config.yaml
norm: "layernorm"
norm_eps: 1e-05
qk_norm: false
attn_scale: 0.177
parallel_block: false
init_std_qkv: 0.0469
init_std_up: 0.0672
init_std_down: 0.0672
optimizer: "soap_variant"
schedule: "wsd"
decay_fraction: 1.0
doc_mask: false
steps: 4557
Each number is 500 + 40 x the weight over its row's rms, rounded and kept within 0 to 999. Layers, rows and columns count from 0. Numbers have three digits each. The size before them is the row's rms in percent of the matrix's.

# layer 7 attention value, 192x192, rms 0.0467, rows 91-95, columns 0-63
133:532518482546470513552516476440526485501532548545524520432533514454476522485511509455506526485536561492534445522468503493434516520536527473605547453428498475492497422488482507476522513495499468
128:535472538434577547502490532539460551462540430534461516492612575526446481469530446498480461491550506528612477456510540464482498519452478544494486525491440497494506489494556449543462463517480497
136:499496490537319475480482482526463570462479532493516484555471529526508468516459526486479517517503514486491536500554499514480467406551479523429464558511512543504528429572507446451539536508421455
129:467503498476523522456514496502535438534552555541517540544537536477495492529496488452540485449511453484442512461429503515501430475459503536487463429510492531489536437517468561526493540526488521
135:450510534497496569539424449521519460496420510477460480522482547465543480536438446524526457507511461447502447496470541536539517445483419523597480514432486554516490543407499425497511506506473480
# layer 7 attention output (transposed), 192x192, rms 0.0583, rows 91-95, columns 0-63
146:478474521442455499408527477498557548498476450511526608476527520515609451494435561568468513429524503471469488431527491602551459496532506448507502505576464483497508552538526485548460447512488469
138:459508468515559505433415537532474525525482554479436453457486452415485519459448499535546534494503451477425551450496469468473495492537501538502516418502581486459528486505572508487483499541494466
148:515508525524542435484592489469546466428475477569537425566475422550499518490457571533547467451536471422479399495451482440576524492536495520505550416456499464466483472470519527531462471415494512
139:503596507459454511444486443463483472533526539502593550469441488521560543498518498491520446533443479476498459511495496523543516460541568489459494450478530486493514479414541475486608521530509502
143:450533453499541532534459448584502528480488426509514529469449434491436458563473549538477480511476526499539473511610492474425525444516565524510502523487531485553394511479514510471437531484512493
# layer 7 attention query, 192x192, rms 0.0468, rows 96-112, columns 0-63
111:483531508486551530466521480544452530457486541535448528543468553556500450469436483423549495565535474459533487501511460471599438420455574423504524583568474524453538516539427505548502509476505486
104:476510509582449509484505553545418421513486446509499394506529544502527493464537450466503523467523520448509589482542507543463471463456547571485454428432533503536529499528532520596493506551432503
109:606497482502492527508575517441488490521507475531520408472399490524527522462474541494481481439503518414524447508520504554449460580507488545541444525550583479548515422542513523538508496526497486
112:506497573518458492442512521456544606483509480457476480468476553462520466519493457492545524585474492448519472483434504459512486440430556495533580508460567472513522414522463507517454422436468584
112:546535475598520461499418501450486575513519497538510473467499523525506472542516564482545510540495463491593515524488453457481488480486419519486483525516540541425486609539471536513479506489528531
108:450474561518457573522449397550456487506442544491474475506468534528545570525520486536510431482472551496453493482486591520489495483537496490435471510505492509463578526473441515478516490572528442
106:468524448569468488462530484473571498468558546517511523467510476560537543464553518502536521497492455572531492519481504542459424534557591508487532486470501606534481513536471438484607449529517444
112:558477479521529504506552552516555488477534500529578518610444543525487548486520385500528421601487496473491507466497453436526447483552498509566501474536497482531478480503508497518464538476519558
114:460516553455549483479488466501424500542546499537438491484402496516529469528514445472498524483476489558506593539516522459529417497490554560453495555458499536530458482519483574474510552473426528
113:431559498481500412511502544524416506481473535476528587503560527511468490469514512428530531502486529454521509551510467570444475457565451438523541436485426436551483546473489531484438548445509487
105:508546464464568494480513494449474523462509520484478505416556502517559481484498481526493502418577481511489493485577449462549505437494539409430474498550502487512515436480468506514448482558427443
111:476481487500509510518504458568586445549483458519488499475556472467426553489515463455579402514480495494515462567495550534489475482480445498572490491480542537448512444567516563475477496563480553
111:421505547485475477481544547462479472471485469416466506513501498434529555495490521480521541527439496457523536576427578551474462522470500473487518477512464530505480441564498428539482510534476467
112:515533428483500531504469531525419467502517432549477590434489492517542550514474494562483482519531481446566428456419535455462422475520544445523563523483478502570502454427567552505455491520458512
108:530573423554528546540518411478505494515488527425488494471494530503415521509516460558499512520468493521434522485460453525511508542468455463512490516506500507635579440553536556485523510521496549
109:583546484539523528438420483493481490452521525560461562539534445544552587539440454506421560548485533519564486598462567472491489535482514484520414480543456490500441518486437508498460457558490507
108:515513558540535484483491476447503475486528512461433517527502476424494518579574528496422500471457533495453455529470521512618456574467418527478492543489538532414488532473487518557474492545474495
# layer 7 attention key, 192x192, rms 0.0471, rows 96-111, columns 0-63
109:446557471433528482489536496550482604496445582551466458529544505527480469478516455485500480565506495492506506440573467546551416489474551432525483576483490447472488561522459479585469560524489477
106:466611606556522501530357538506502500516482457502536469467478496488508548525479569498536415501536491496472541479492505470464509452450536526461447588534551473519483492524531489518456517546455450
107:530547514538487489451540546459529482523435461489524525519430509514527512539563505539471448549526560528513498517443519504501489531543503435536497450553501524484500504450464523527464533487439398
107:540551553501458485467488537465568533520466528554535534479521452489527463522472480555442552481466462464503506408460448491439466464469486493513539532480534527485492461444519478540498429413446540
109:554525519461486480441437499477459459510520565498485413534503527565492614537471535473518514511460519487498521613542508418494472488540454535452467517468560529495501589533509549493507526433464495
109:440478521453487525452519454439434527461522519482475452506539523456556561470545491538522480485548489511473557507477578547486545505578493498447556485426458509397507484472484566518518482578491511
107:474515470503475521503505477483532526502495498537464530568539596565514562528450498482480500488464566542495501526542528491443399522509507481565532495456549564474488503446492458510527493462500442
111:466442502570451516560503605449532512418491541501501481483485525538523521480491418513428475588509409557481494522511476453472468493513453510497566521486517473510532587499474534531485585519518514
107:509559588495521490503495492481445490452560424551534542535452512523525486535534470456446515492466485520486499446482527477541525426471510547462566539479467468507526484527495519415599527539520564
110:432572539503474469513506564433528533440548466498505454524553607489507582522524505482558543529475486487455457539488498484475495451475575420475462469506440504529513487459481532481503555466507545
105:558475454498530426481564497501521500517498542519480465413535516501593449559395499528481480574487481517456536502500528478513499480501555440469504500448547426468474442466455454578477550497474519
107:472528512472492453533512400539537453548431474504497531433545459530448492499448506478545443575447470532548485581478479485458447487519469531508556519527521548525534501425502530487470498470482481
114:482455400438479515510476535442564501434488541530477551564594443494516575475508549497492626503407492428519500481451498542461534511441487525504485517526427438474462493488516462428547525524465408
109:530522493466536596449519498481459509508466442607447475481449514469427595522507472506496469465510437446461455491456587520411481516437504461479521507498557494507515461557549503439506479463453482
109:497574498556452465531515475508509429504495536495452547493508557546498527530505509505449495455445465465443495461555552497496480544410450487516486458488510462552513507531495509522534518481462521
104:517536439528464555451467505469425469490584505566474543492505442463549545522521505460478521509450482455521509579579466511465485491509510464524510515503514561517504590516469475438370433546494531